Weights of a small GPT-style language model, trained from scratch on English Wikipedia.
Training: a variant of SOAP for these matrices, 590M tokens, 2408 steps.
Each number is 128 + 32 x the weight over its row's rms, rounded and kept within 0 to 255. Layers, rows and columns count from 0. Numbers have three digits each. The size before them is the row's rms in percent of the matrix's.

# layer 9 MLP up, 1280x320, rms 0.0698, rows 303-323, columns 0-159
100:139166121146216154174122094109142086160078144116153202129117133081157045177135167106146087091165167106147139126202099109115152110129110108067148087065078106064164089172103158152140116148055131145053099176135143065094127114160131187158118128158114125125116104129152096164190104147102121158155118124198107097138161103061137131144141117117127149102119157094092203108147099129170098089137158133134130193159098096153106171107147118167114179120101162105150097126147090141156160188111087
096:089092180133084055128169124138099125145104169128126157124137114133145156102071154156117121157173116148145099168100066087182120150096120110141163073100086091168084106085127144178173119116063199113120169144094169125125178151111201154134182138118128135095139096104152131175107125065234127128082069166122167108093145162121135135082094045159103072114164138153159143117154117160120155132064089102082121113167108063150085101128147104095152168120162136144164115138138083138153153117127109
100:103091098106105163099099110117195081160138084095135104133150142137142132110116169143169081103143125140067117133078156174092116128139078127151176115096096122093116080090102165181060164143132101169131138116141110145138158104188086107085125146095091151196147166140062111099149166129131079108144135137145177070125105164138170090164121187116149151113063111091162138160150171100153128167119106134131208181138126144130071166140095100101189136133140076124104099089100079164094121103154129
095:085143108094163138080084178158099099103055096143113108154145110147058123141063120205102117080111106156152131101134098162176157141106113129049116158083108153125153150125167061132135075120199166076130065162122168101146089095086154124161080127111094104106149098118143090166153164164136142181096116092133137149142140126140151116191166130104148144170148126180085174144088124095116142095115168142099171092115128079112151181158137139142143133148163127113153121070162064070140086074184134
102:146066161147183144199115172079126103114152159080161169210049126133087113178090170130072145178101130096148123095167128119122074187166176168094145126083138155124164175149140156101165109145061112173132162113106166161116107130106120096133131164121057190181125104132165115101106195081166104106110081148096113141165164136134095117115197152130147175164046076087153087128188130137102084170089138179078088088126138155191127108158106155142147124119178126132121110152112075137162057129200161
095:091093147148109132108104084108158139093073127136137135179141082122076114104143171113106140105209114113171141121088168164144086145168093128150151160082122170173115089147220128120173118117142142081143136123090111089113152117189084142188116157127108104140142163157121085156174107138102133084106136128066131156208185134081153131177084157092131101141176135133099131090169086123210133146097129148123072100092131114167117150100087092136148146201130156089144195073144106124129141093110157
105:098110114148095132159121107112165143135112170080137125173155212168120171104128138106184123096111155088132100176153130134145117172133109065107115141137142138063107142125095106143165115156147170123102193092153161117118118104111120144118185119097148042140069170177122051170104105177097113121174104121142145121129161162178117134140184117169135173140148103108129168153087135163120053140140119145134152159149118107084158150096121142109160122119130087092168063104091093157160191090095073
106:178100170168143108141074066140103204107103127042089128129185135142130164159118111140162070188134128138170110109106075148129108136184167135202152139114172110152145150129152161060139131079093140165130172159109153103175136103162077153136157083155105122135174174173196100143125148069130171075098175111154132166119091098168114159088156100140105084153129121128160138165088119112106167101120086203147192162090169107122085162090110149075171142139088129122145137108146115166098153217142136
097:110070093187169126166095175120122131130094143138093195113113096142118167098103094107178145167138070130156100135114141156148173147138116107132167088136127107156144122135141139137074157152134175083166165091129225127170073173102224130114172163135124138102120100099136076137116120147142172122117143124162217147089084114114162127138087115106145147131168165170147112147157127135089140102088149129109179137113138060161096154107111142097193159145168098116144118113080135089055121108130122
098:168093058117081151118135162120123162060214094140113198148123106069105147169129127082116132088135131087151108144156135122090137130183156122090112121179096149125109140111127157122071110118114135127123160114131164123095142122127116166104186092155172115100158149136178057103153092065080132243155125081154182146099139182116153169115180118067097055119127151102140074098112090171088090105121156132135185074088104124132154120160095097176172164142110136175153121112141077112139178050110126
099:207117185120131156168142105103164116121148176157117137176092186091115099148123081135081120085140113091098120128119157157186104122157101162167128171051209097092064108131120142137095140113103111047104119168169133136131143124114062147107184162118126139117158128100096109129117134103093102189143094139100102137146089125129103155115090146147147114069111098081143105142103080107122051138147162102136130142159118096165155154095141099168145182167203139095149118112135125170061112178145173
097:186142116118103069198046108144125161132159146196084105156112150100138139101092149154091166087188126091143111121154171092073153093094055069115125116212134157154100136088055103093143130131106123149174169120117132059119140119111137132157124120187150176129109134130089126143120098140150158103110067144125126127136115160150119078101131086144125103121063111151094153095112130189136126154110175121120110120139136176132127193165113143138136111148139111177164134116097141138144148106143153
099:097140212105111071132150102132091123188114141123204090087130107164166126109122089133169135063111116133119074145112109185153076151109173120115127107143160138126166151100174162063118152080056134127130101147119151155081092114160159111100226133125081117118157107154145123105128145116090108115204143117199118104163159183110146127124132118075150129176068120124157088180113099171125082146094114103123225081118140115076107105137126127120147151094115107105086113152139117136121190182088079
109:114165214046111190146155160154072137170103115110170134109103117166145113122105102120116143108089048087099171148115170148076117093153119091151161157179130096167131139115077062121141140136137130144071126178189145137107129144088155137162138110142098107157200169120134144135188106118126119095138135121166178181125048127088129112154125127089059185118089121109088164178092138209140062028116078148104136049101088082077135119094124145105149172150173112124121120173080121142160071131136120
102:091161108122095154148104152098095169036082100091126093138074102154139146131178112176094181163115072197154116108114142152114158151102040134105116120140176116153147111127113133083069142101120087144104127162140061108178179091164157109126209127160133190154180122088124160140115140149110063143140081075174153129131128150105094170111156178132117128105174161094103117124104149056153070137114164097101091098127167186162136118102111141091134114183143092127165184046178136103155148142149148
103:111123137159083117115106183125179176117141164182173110133123132127182114118121125183100185082175117182151085080126135105096150154064155121178117180109119165147175120131155111159150121094175163160112194144136123091116167166116115192178131154170138131107172119160142112107077102172161121132115145138037101123132078122085111095096148092127126101087046105131077141149158129137165099100120113136171110142094112097178146132140108164098147146111099082120164157192125083093160133131107165
097:180134154114102123164139132082126117063098112093185152137137133148121135104139140100098151183123111089133197125111112128108116120164169074129097084196172193150150127112154098108147104149144099161157187142113119185155077161117123174155081120163215146098105132134114098143142116244157093179130105110147136110129157159116174116073103113091082134067136123134122132126095127147181124152106112114135091121141146113110104096117183145126098140072101199062112129131101122122121182091125140
093:144140135088127126133141190123086099117085122114129131047075117125171155131139101156122181092193162173135142160133129131174136101165119118137151099118119131154120092110109134164182137128108098111079183143146169124140152104102113062148125098109132161116119154091126130149100134086168187148139098063093137091087120134115148137074133095168131123097111105133094109175147072150129144145160167120148146128135100048122081153141127133038072084132155074174117109106203175132087146066129162
090:096152201073151101156141106131108166135116134163113098139144073136117151120105166135088169163185125145107131144093158096141175200163112137107154126112087082133133080122090146092188116134102154104084128120177088116082088177109179226159153100141152127167124122129122150084121183132087134126139155092013100166113090106140117115150140144117166187191106092103087092074159121106120123164084149169104129089144145143095129188145087163133142154071112123146134202125137187096148080151072057
104:092128085160146140165148168162092151157098153128139121156115149135134157097144134082162104167114104118120134091138092152151083124084127110170171165067150132117112131137096134118164132146109079106193124107172082165149117133100118159115095173126147182113163141176140128121161155144053137123088124165153140144161078104150151109068067122090112127117094154096071097126154104153168202109185120114073132169150082149111107139086154119123069150151074194054119160079119084103133084124129162
095:065091120112170087151107106058141179125082113045159155151167092107059110213101136146122141153085125195106151161097148151129118139110129161056058089118086152156101154124167117108115100178155161107157116148077163130146117135131099174112117127189138178143055109100164148107155096109139158160115110192164123132123046113110127121172108138123221117129105078142139083114090152105097142188142096089156166139157086108128145101120158134153145093148106129134100171122105123118117061113140121
# layer 9 MLP down (transposed), 1280x320, rms 0.0772, rows 303-322, columns 0-159
099:148154115074132081162140129175127161108111050092121114129119124151091130153161181101144087137115109171148103188103155078158128126187182180187154135165126137096108152118097154133163131094086053105086205095091133143115124094088113140130181140101151149112107169138169168153141136096121136123145172115113187132086126116162098147182111146165157138101146099115111155079124144153131140164091168103158100153086203208129122103136149153160152095133146146159085183082122084111088090104126095
099:129167146151074114112122171111136095130165133188134142131160131106141106111090170091103111119112153128171135151130154112091147081128131180139152181186179145111198142191093117087132150094153150179111113146122151090121158113110139090111137079132143136073121105097091068064112131134128167130188128144123191158122070109090154121120115168098140139167178076135123016151136114095160106144159130146126100119130140131125158110130108147146153084118161082115144143135158131094060127089130093
106:159127167171112143119165138097148107122187100065119125129167116176086139113150117135192136149113173084105092152140124131104141067174167139086115138130116178118159120143098117100198147117133175136151147107070105173183125133125102138146111133229158169049130107015051104218166191172110105137133151134088133079123090113140163137154169140197171097160113084161093114135081114115159132135078110150121134085111137143142069120119123122131165149113200122187144157156129078109062097139163137
099:102118098128122104134132112130131133137093162130156125118130091138138068079179090210111165153160132160128079146106076185152168121145132083161143070166107196130090076155160122101116125108146188127120141088070107092139150125120183126122114127173169092152138128163166132140114123140092114093161104122146145159135154126107127094083191155144112154105154161107128139117146131138117138151113138104225122065080121139166090127036109159130114162074157083150095140130094189058157116121134154
099:112162138075113149123139134114161110074143094113120128081056089088086149131127098133093156100162158106111101110168133119174137126182141124179178088083116122089151090152145124118146073105135169127146084097102091124104153071097165113103077124117159183147122103121144169093122083157057181169113140141113146170114106052124117048124074154114112103136139102102165168214130130038083117102106128117187158130161091132110111148166108108081105154106156107106207091099067079142101092103156125
094:157157129154105096141113136134139124177153174185117130108093118145092153190076199141160195177125092098144152140153215108133102137120092129158106107135087145094068113113117120152122152191141134149119095153100051093155053143133177158112105134149115118110169112113118110114101162125120117110132110098225159097129078086137085095087073162124112140121102109132102087092110149140138152132136082132141095209160164175147159136082161167139098075122163085136134110080152063143160158116127174
104:122156119114095126083085120125127103146113120138199127108137100177118100115140147138158121102201117117064133045114134130129100126157111179175169113110079039108118134174124156142157146217090153131155167115111102164151073098115107117187119142128074123145109135144137138137182128105075139147133108147092149102105127134115158166114159203169103105156167129135157128150097196087131123104071148127142104120125175186124144153089096087144103147190154095148109186133121107129182141115119138
104:175101111116116132137141090153109119164115147137164116123138104057126141198116137162151193114114098114074123122104101124125111135105054115119074138086037115194110105138105099112134170133147146132155087113184078201115138101118166079160105106167131118087108085163126137082127147115146098076119112102117103145118153155124152109160106115057119070063097120142114112093159098149130091095166060120087140140180091168152135113120160158157157141155146128141153149154102208145132088093105140
114:145144156131106071103142121119119101129123118107151123167141091119138111179092183163125162150118119145131141157107137061075114159119104175056142105138159106102140161108119118090124139075157156154133078093120109177131092148197140208092167151099148133072101140099092145179050160098128064116171144145167119170061104183142158069120146063094092155166122175137089130108134100174137154079179125115167127103078123098134069095156141097138131098134124147172085110127121135144168094155119116
097:197138193182161121133091140125129059189165123108158091172159136180171156138229120099151117189124163076049107155098153162147044093143099074133075165115161095155115074172140133179184101096107186085094145161177128132127137142197093153145135170125115169151139143124168094118122184178165145103113171123204172130122159121115134129103097167153124161134116043155130178129101118147058160124137153127133077197127158107084114182084150185132112105078150112127075162168109089157123108121124125
097:128169122154117142199110148104129198134061117170138108120140130143148126062125132134102152154125118140135103092105129126141130127132155161111137135103200133125167179113120112065174172102196125069094220118126111168093135109138193135163079154185217126138096138101171106084168196127145108195146048169118072150129135136134146130100103099168140153156130099080117134129150133089069118148098090101174096154092147158130111145162112170151091102160069123095144122137126138148101098145136072
106:152143115149115146112114105135112070135183082114194179070100174138110079144117143162154165168120164165207172110161106084133127103122145118141100176122105143087127125179130076126051142122069132135123128120105113138144161154155191148161120181081202134137176124158173135102152111167170133097167124146122160078083127183111108137082129055124086191102094092067148089141150084155074184078125111143090102130187157146132130130144168107087144171094146118092167153138125201158116161111130122
093:138153085117117122141158181144110128091135133152119122147108182145105122121141099176135147133173130144114163097142130140134097172112127081129123154129148084076104153133132024136095117138133103159164140155111158220099081108160102151139111083179153161136108110135187113144173130155084116123124204168168162144104127134164166102061142143115108032095148183139141149114051140151131145131171118129111105096083116164097138119171114118080105112087192093123100068174154085080131112089175067
107:048141144081199123110106150158108175205086131102148147138124122120162173104099136086149143161108098075092130150167201114052130156114119154146101134087183112124175093088194124112116172122163150193131135146102202178179093095126105079154121116101145068129143184138158124123139137141117120159114150143128166159165098139146195105152158079141096158165166119147095073104148089119140120107117136170092150086155128081116098088108085161121083134121196151083129064089128086142098154092175132
100:118127167118121142092155084138087165098084096169165158092083166184103149158126169146141099150156122126107078087111085111117144111093123072141134129129124151058151123119116123115108086111114117185105240104126098080087152134078134071095124125172170161140122151078170163194199155138136130110119176076085165182169089106128120130115146075192151169083141121120041124165108162167096116142183130112151059220126168141136113130166035095166086156144111070098163106121152112157142078115140071
107:137219172155075103159142118066165122040189099109139117069131165126125117157118157106154120144130102076098115120151114154086146114107172114076132092109162088160147144108074124142115164176119168106120121134094127121120190121178107119097179110126143182138088146125159088119089132110090088192188133133084185144203158106092124101138135133125150063140123125137115097219116118202200102063167094161156098135135099099107156147192172200149120147155128122104132173199146124084134107094143114
104:121113161149115165098105114136113189112121122140121174143145088112086071134118157106146138101129070100138133124116137141130090136142102100096103130109119095097101132103118137179162125079085122129094106105146172116147179135078120104074150143156153129145113092195065129158141142160143137141140100134120123141176157057121115073118162142127194135114124105127086148092122093109129107125106123155076138140123038088166180132053188112116142140074147136119143150155151159182095100126126047
093:153103048088122101084128119094099152136086110107092180111103086148104204120053131144127149066104131057175065174143146151118111149167125073140079186158096113088131144117139137122090074109125099151167152122112101156139130091148074156156193088118129120204135148164107111156154115148108113113082146134164066094138114170124112161105134181138141101102126167129136108115166134134099135170117114193139123111159121174122121145132152186162138166082147141159172110153148192066073059143127097
094:141138146126125195167116156128134091110151110118143089131146110153132175137193104093093181122127110189094111121158083155159150119157058142154097033129119141087138137131181191059122146177158136194070103081119130098081118099114116082153172140081149134126130123139125138124131137076146115161143167128173103093135157091145183131140156136121100095094103095224174151159162148082128171141161088128181155195116118134120106127095149081148125094135081189144091043150097111168147172146116179
103:116192181139157115131085121101117108127113140111131174200105142090156146145110184182110127101110113109183169198151173130106124046131124123126109155102126137092060156074127189117118111127178110098174129141189102125183090156136081092081137163127116110113088125115103125133047163074138051165113120148184163119124115149112108142075138131128198140090139137115090117111108108125120126059118042125128136155127080133176135144174187116182141159175128198126129158171165131116154132079138173